{"n_layer": 11, "n_kv_head": 3, "d_mlp": 192, "vocab_size": 512, "qk_norm": false, "tie_embeddings": false, "init_std_qkv": 0.0671, "init_std_o": 0.0, "init_std_up": 0.0671, "optimizer": "soap_variant", "weight_decay": 0.057, "doc_mask": true, "train_tokens": 117000000}
Each number is 128 + 32 x the weight over its row's rms, rounded and kept within 0 to 255. Layers, rows and columns count from 0. The size above them is the row's rms in percent of the matrix's.

# layer 4 attention key, 96x96, rms 0.232, rows 16-31, columns 0-95
size [ 98  96  97 103  92  99 109 103 109 105 104  99 110 109 110 109]
[[107 167 166 142 104 120 152 111  80  82 135 122 109 125  64 114  86 141 142 174 159 153 133 129 190 163 165 144 155 157 167 115 147 150 154 140 164 115  69 108  68 150 112 172 149 141 127 101 162 162 130  70 125  54  70 171 177 120 163 102 108 126 164  94  73  88 122 179 106  85 128 164 118 140 124 205 176 153 144 161 134 149 119 121 126 128  95 124 130  97 108 109 142  96 190 118]
 [132 145 136 159 121 164 114 120 125 108 159 104  90 119 106  67 125 189 155 164 163 137 100 183 172 117 153  93  91 112  92 195 119 138 127 100 186 148 146 165 140  12 133 129 160 143 135 162  71 176 138 144 100 100 157 165 144 134 124 105  75 147 157 156 124 159 143 142 208 130 116 187 130 160 121 104 185 150 129 102 138 163 134 156 160 156 100 105  69 129 131 129 162 106 133 131]
 [ 80 128  67 124 127 130 129 131 167 141  98 157 118 153  89 166 172 128  83 187 103 143 174  66 137 159 142  98  88  83 142 127 120  90  94 183  56 171 134  93 142 161 138 186 129  93 109 155 152 141 114 170 120 129 145  72 177 190 128 146  81 137  80 135 119 162  91  79 134 122 111  95 117 120 175 128 145  96 161 154 129  51 146 102 164 131 105 116 111 125  87 153 111 176 142 148]
 [127 168 165 125 132 153 177 107 141 156 191 119 140 161  97 140 136 128 139 144 160 123  78 172 137 132 149 119 128 111 171 158 180 161 152 164 144  49 122 135 210 123 133 164 102 106 147 178 151 134 131 156 148 197 115 124 156 159 104 152 157 188 158 146 155  95 180 117 108  97 160 111 105  76  96  94 156 168 126 110 107 116  91  84 172 150 151  62 159 123 177 108  68 105 122 100]
 [105 113  56  99  66  48  92  78 112 148 126 162 149  89 142 186 155 160  98 132 172 136 135  88 102  90 174 116 216 151 109 168 109 171 128 115 123 136 124 127 183 120 149 148  99 114 110 184 129 136  94 106 122 133  94 156  89 135 121 166 116 145 153 102 133 120 114 144  74 160 118 153 150 153 196 142 117 141  88 157 160 128  90 107 186 160 169 130 138 106 114  91 191 143 143 102]
 [133 177 137 106  68 126 116  89 105 142 148 165 103 117  88 172  94  71 175 140 117 155 113 184 147 145 110  79 124 139 182 105 148  81 124 126 108 175 136 177 166 118 155 115  84 100 138 114 118 156 187 114 117  81  83 140 188  99  62  77 128 128 119 150 133 151 130 106 119 164 104  68 139  67 159 185 161 104 107 132 143 155 100 136 104 156 173 159 125 154 109  76  67 135 152 106]
 [130 152 155 114  70 106 103 131 106 154 130 166 126  93  87 153 172 100 123 117 200 136 113  77 111 146 190 143 173 151 124 153 133 137  98 138  82 125 105  96 162 165 166 169 123 138 140 119 177 153  97 116 183  95 139 109  82 147 115  69 129 197 114  97 117 142 122  71 111 115 159 124  46 116 175 131 137 116 120 173 102  69 135 134 122 177 116 104  92 173 182 151  89  70 106 125]
 [110 181 102 130 105  96 148 171 151  93 100 152 148 118  68  92 175 117 148 174 106 118 144 105  93 163 103 160 184 100 132 127 129 144 160 158  82  82 164  71 130 139 184 156  99  80  97 123 192 117 124 111 135 144 118 195 121 150  75  61 124  91 130  84 141 185 132  83 103  84 175 169 143  75 126 170 145 157  96 114 138 110 106 135 167 146 106 133 104 170 153 167 119 143 134 163]
 [154 153 117 109 123  88 147  93  90 131 115 115  99 101  55 150 103 181  98 161 119 150  68 129 167  59 112 110 173 191 167 109 109 109 106 163 107  93  65  95  83  55 130 101 127 120 105 105 101 143 162  68  86 131 175 120  97 122 115 125 172  81 108  91 151 157 109 125 111 107 139 157  80 111  93 129  80  87 107 145 133 171 118  96 135 106 131 111  73  97 167  99 142 133  92  93]
 [128 131 169 137 120 157  99  99  70 145 104 119 100 157 141 151 133 117 187 166 149 174 156 134 115 180 103 127 121 154 110 189 108  60 146 123 112 110  94  93 199 144 124 164  41 141 103  92 129  96 100 151 106 143 153  53 126  77 101 148 182 126 132 114 105 117  86 115 117 111  84 128 133  87 142 101 127 204 108 149 160 116 117 163 126 101 185 126 150  87 183 147 182 132 148 111]
 [171 162 119 121 163 137 186 157 103 160 111 146 134 158 180 156 123 137  98  82 128 107 143 162  86 119 167  87 150 107 118 163 113 134 122 113 172  86 141 214 159 116 125 151 132  79  94 150  67 145  99 197 150 141  84  86  75 152 133 139 144  85 183 117 130 182  98  92 120 138 141  44 187 152 131 113 125 149 139 133 113 102  95 148 103 143 132  65 109 167 141 129 145 175  93 122]
 [178 137 137 122 107 165 146  85 137  95 118 146 119  98 113 144 174  89 147 165 186 137 172 181 167 107 155 160  66 148 141 177 148 185  97  89 180 112  92 136  95 120 133 111 154 116  89 182 154 155 132 109 108 109 170 168 122 186 120 119 133 115 177  88 104 138 176 175 148 157 170 117 137  75 111 126  96  70 138 119 160 152 170 175 150  95  56 116  94 107  78 133 116 106 142 121]
 [116 122 102 141 128  83 173 132 104 140 105  99  93 103 128 101  89 167 112 211 143 120 137 104 130 139  51 143 145 154 138 149 182  97  90  90 163 142  47 154  87  99 110 214 120 177 101 141 128 114 116 105 124 125 126  94 110 128 117 122  97 192 120 112 101 157 108  85 173 189 125 148 173 152 100 151 115 125 150 174 121 176  85 197 127 130  95 150 108 140 122 140  84 172 150 109]
 [160 106  68  77 108  83 148 129 135 137 143  70 143 171 112 133 109 115 139 135 116  86 146  92 107 162 144 155 158 142 124 106 165 189  79  70 163 105 107 143 119 123 131 194  65 167 102 130 152 179 112 114 159 116 115 182 127 173 169 168 105  97 138  79 191 120 134 139  58 140 103 117  55 101 121 136 120 115 110  89  89 103 118 142 128 113 132 180 183 115 155  98 150 162  91  99]
 [104 158  72 114 137 145  97 117  74  76 153 120 134 146 122  92 164 133 117  89 155 162 137 150 148  93 146  79  92 145 134 114 244 115 180 126 144 162 125  68 148  85 142 144 121 116 172 186 109  89 129 131 103 109 103  99 100 121 143 141 143 102  90  89 106 125 149 102 179 133 142  92 129 184 107 104 149 148 153 139 149 122 117 185 116  98  93 189 142 131 203 163  85 101 122 178]
 [147  78 133 144 110 169 123 101 156 136 143 186 110 147 110  83 147 164 176 105 121  91 113  98 171 140  86 136 144 151 130  87  89 179 151 142 126 135 154  98 144 151 105  95 107 144 142 137 110 108  93 101 137 154 158  62 115 153 117 175  70 107  71 163  68 166 153 155 135 126 120  81 136 124 168 163 115 153 135 120 186 126 153 139 203 120 131  84 114  73 151 169  39  74  96 121]]
# layer 4 attention query, 96x96, rms 0.231, rows 17-31, columns 0-95
size [ 99 100 101  94 105  98  89 119 108 105  93 115 117 103 110]
[[113 108 118 108 189  72 175 138 127 113  81 115 135 125 153 182  37 143 132 131 160 135 131 190 134 129  90 141 106 176 127  82 113 128 117 150 141 139 137 129 118 149 137 182 108 131 100 109 154 118  99 134  99  96 145 139 184 167 105 151 112 116 181 116 115 139 170 113 143  93 112 124 193 126  96 136 132 122 103 204 147  73 110  62 166 113 192 185 155 107  63 121 158  89 109 163]
 [141 146 173  59 159  86 141 128 120  74 118 132 105  87  51 111 157 112 186 149 136 117 194 161 162 113 164 175 171  94 122 144 142 129 148 105 137 156 160 128 154 107  96  94 124 122 106 125 173 119 139 111 180 121 143 178  99 118 162 155  94 131 129 152 144  85  88 124  69 113 109 152 142 176 115 125 140 147 129  78 211 193 121 165 144 116 158  80  85 162 180 136 128 153 169 127]
 [109 128 153 127 128 161 168  83 109 136  88  73  82 139  92  90 125 190 192 117  68 133 147 118  84 161 183 149 120 118  85  87 132 190 162 115 122 146  83 181 132 110 150 157 135 101  99 121 158 131 157 114 137 116  99  90  95 107 117 154  72 127 129 141 105 151  70 235 138 138 135 150  93 114 149 110 149 137 108 153 165 177 112 110 105 128  73 106 107 177  99 158 154 150 171 117]
 [215 135 175 100 126  82 170 178 132 107 114  98 134 111  97 129 132 185 141  84 123 102 125 100 109 150 111 141 152 128  92 128 108  97 110  91 106 114 105 182 170 100 101 142 128 134 133 158  99  78 172 124 112  94 120 156 104 159 102 210  67 176  95 110 211 103 171 107 124 149 116 131 147 188 118 104 159 106 161 126 150 135  68 191 158 129 143  97 158 175 106 126 101 156 132 131]
 [122  91 140 145 166 168 126 145 144  65 125 168 131 113 133 140 114  90 136 126 120 152 159  86 134 154 151 161 154  87 153 146 125 161 178 124 115  96 170 203  63  73 103 138 119 183 123 187 133 127 129 130 105  75 176 140 134  93  93 141 148 164  96 131 167 166  96 107 132  50 127 110  90 137 132  68 144 155 176 107 105 114  83 132  84  91  62 152 126  96 144 127 203 114 122 146]
 [ 83 102 183 134  74 143 146 106 135 119 137 166  99 141  90 126 141 137 140 119  99  67 118  85 146 114 142 137 131 109 129 164 125 161 166  83  93  58 117 112 161 139 111  79 159 129 102 173 156 114 105 105 210 146 103 191 129 131 143 123 187 131 148 144 104 170 117 145  77 132 178 122 126  93 114 163  55  93  84 111 155 150 129 200 143 122 119 183  89 192 102 144 149 171 142 117]
 [165 133 135 134  99 148 105 128 147 135 173 124 138 164 165 168 111 133  24  84 156 166  90  92  88 116 128 127  88 127 157 135 143 149 155 137  93 183 166 148 131 121 133 132 163 158 161 164  60  85 134 139  57 112 102 138 127  71 163 168 131 141 102 139 112 151 127 112 147 140 105 169 163  64 184  86 134 147 112 134  63  89 120 203 146 177 160 156 133 127 124 163  99 129 161 144]
 [124 132 139 130  88 187 110 124 128 145 164 127 163 106  99 141 152 161  75 182 164 145 105 114 138 134 109 184 133 172  95 114 135 124  99 151 134 172  61 108 200 149 145 155  76 110 135 192 179 123 128  96 162 145 188 127  98 135  77 108 134 144 149 145 144 186 128 181 124 113 137 186 115 158 123  79 190  91 141  78 115 108 130  87 165  97 103 181 130 112 100 111 174  85 159 112]
 [137 181  99 127  79 106 138 122 202  57 124 139 146 150 112 175 100  52 140 122 123 106  70  92 160 136  82 122 106 104 123 126  88 121 105 104 136 123 149 144 136 123 147 107 189 119 144 160 126 100 149 122 116 166  81 108 113 115 145 135 127 201 193  97 139 114 159  96 175 102 103 143 109 209  84 119 133 195  84 170 129 161 124 130 107 119  59 167 111 175 121 130 116 102 101 125]
 [ 76 147 144 105 170  78 174 161 173 136  88 113  81  30 146 157 187 137 179 128  81 142  80 116 190 151 171  87 103 161 133  73 110 137 159 163  76 139  91 105 132 135 128 100 131  97  84 122 138  81 132 139 108 128 103 153 123 119 132 144 150  99 175  81  94 131  73 134 185 135 102 133 118 137 128 155 134 156 142 169 126 185 119 118 113  96 145 134  84 118 112 120 182 176 141 146]
 [ 90  85 120 191  70 132  99 166 117 126  95 123  95 146  92  74 123 155 108 116 155 166 109 190  81  78 146 157 114 174  74 107 115 125 159 161 105 141 141 169 152 109  92  86 112 193 146 129 133 100  89 158 149 164 121 103 188 129 123  76 124  55 140 156 131 104 145  77 106 169 111 134 167 137 154 105 127 143 173 126 109 173  92 130  83  93 165 130  98 173 173 139 113 118 155  83]
 [123  93 161 147 110 151  86  98 129  98 171 121 134  95 130 125 111  57 135 145 126 137  65 125 133 179 120 151 157 147 130  83 134 109  52 163 147  93 164 111 180 141 108 133  75 106 104 133  86  79 149 130 121 138 149 157 114  99 145 183 140 116 160 178 137  96 148 167 131 123 109  78 158 192 114 146 137  92 188 108 121  78 150  70  95 163 131 160 105 202 113 181 169 121  79 125]
 [164 120 181 147 176 103 100 185 134 103 129 137 134 106  92  90 133 175 107 116 163 131 128 163 216  83 150 107 126  98 151 122  92 143 119 167 104 121 102 132 126  67 171  90 142 134 134 161  83  69 129 101 143 119 169 125 133  84 127 141 132 119  91 136 107 153 132 170 184 217 196  92 191 153 123 160 185  94  73  99 130 146 157 156 104 121 136 127 110 141 119 135  86 132 101 164]
 [121  97 100 120 134 126 137  67  61  92  95  50 140 146 144 172 152 103 137 197 140 130 134 151 130 156 206 140 179 193 131  92 157 169 134 164 101 103 115 144 119 121 100 111 127  45 172 101 128 175 151 148 104 155 134 147 169 117 129 116 159 140  94 164 124  71 195 123 131 157 125 141 166 134 121 121  72  87 105 177 152 156 129 168 125 145  75 150 138 106 143 138 157 149 106  96]
 [129 155 116 136 129 193 132  82  98 155 121 106 113 148 141 196 145 115 153 125 159 129 121 178 116  72 137 149  99  74 133 183 107 106 147  84 134 153 103 141  93 104  96 176 160  67 109 115 134 124 112 174 139 177  97 184 131 107 122  97  86 167  77 176 114 111  78  85 114 140  99 137 140  99  64  93 121  90 103 113 144 112 124  97 148 130 139 149 143 207  83  79 201 155 140 125]]
# layer 4 attention value, 96x96, rms 0.206, rows 0, columns 0-95
size [126]
[[123 116  86 111  33 143 163 162 125 189 105  94 137 132 156 101 135 152 198 130 165  60  89 100 135  88 167 110  80 147 144 105 192  89  85  86 116 169 120  68  98 124 113 147 125 158 139 130 132 119 134 128 104  70 168 135 149 103 131 150  82 133 170 142 205  84 159 131 150 134  96 102 173 127 139 183 162 121 113 107 125 116 133 119 153 144 136  78 143 195 164 125 135 139 112 125]]
# layer 4 attention output (transposed), 96x96, rms 0.188, rows 0, columns 0-95
size [108]
[[ 96  72 124 147 159 102  99  56  59 129 133 125 111 114 129 137 104 120  86 128 108 188 117 181 129 138 147 121 115 155 132 165  77 172 145  32 103 119 196 105 122 121 164 184 128 149  91 178 110 170  98 149  85 113 121 135  95 152 143 134 163 130 144 182 155 138 156  66  93 135 159 141 125 167 105 185 147 135 150 146 174 148 146  93 176 153  99 131  79 117 113 149 121 150  91 106]]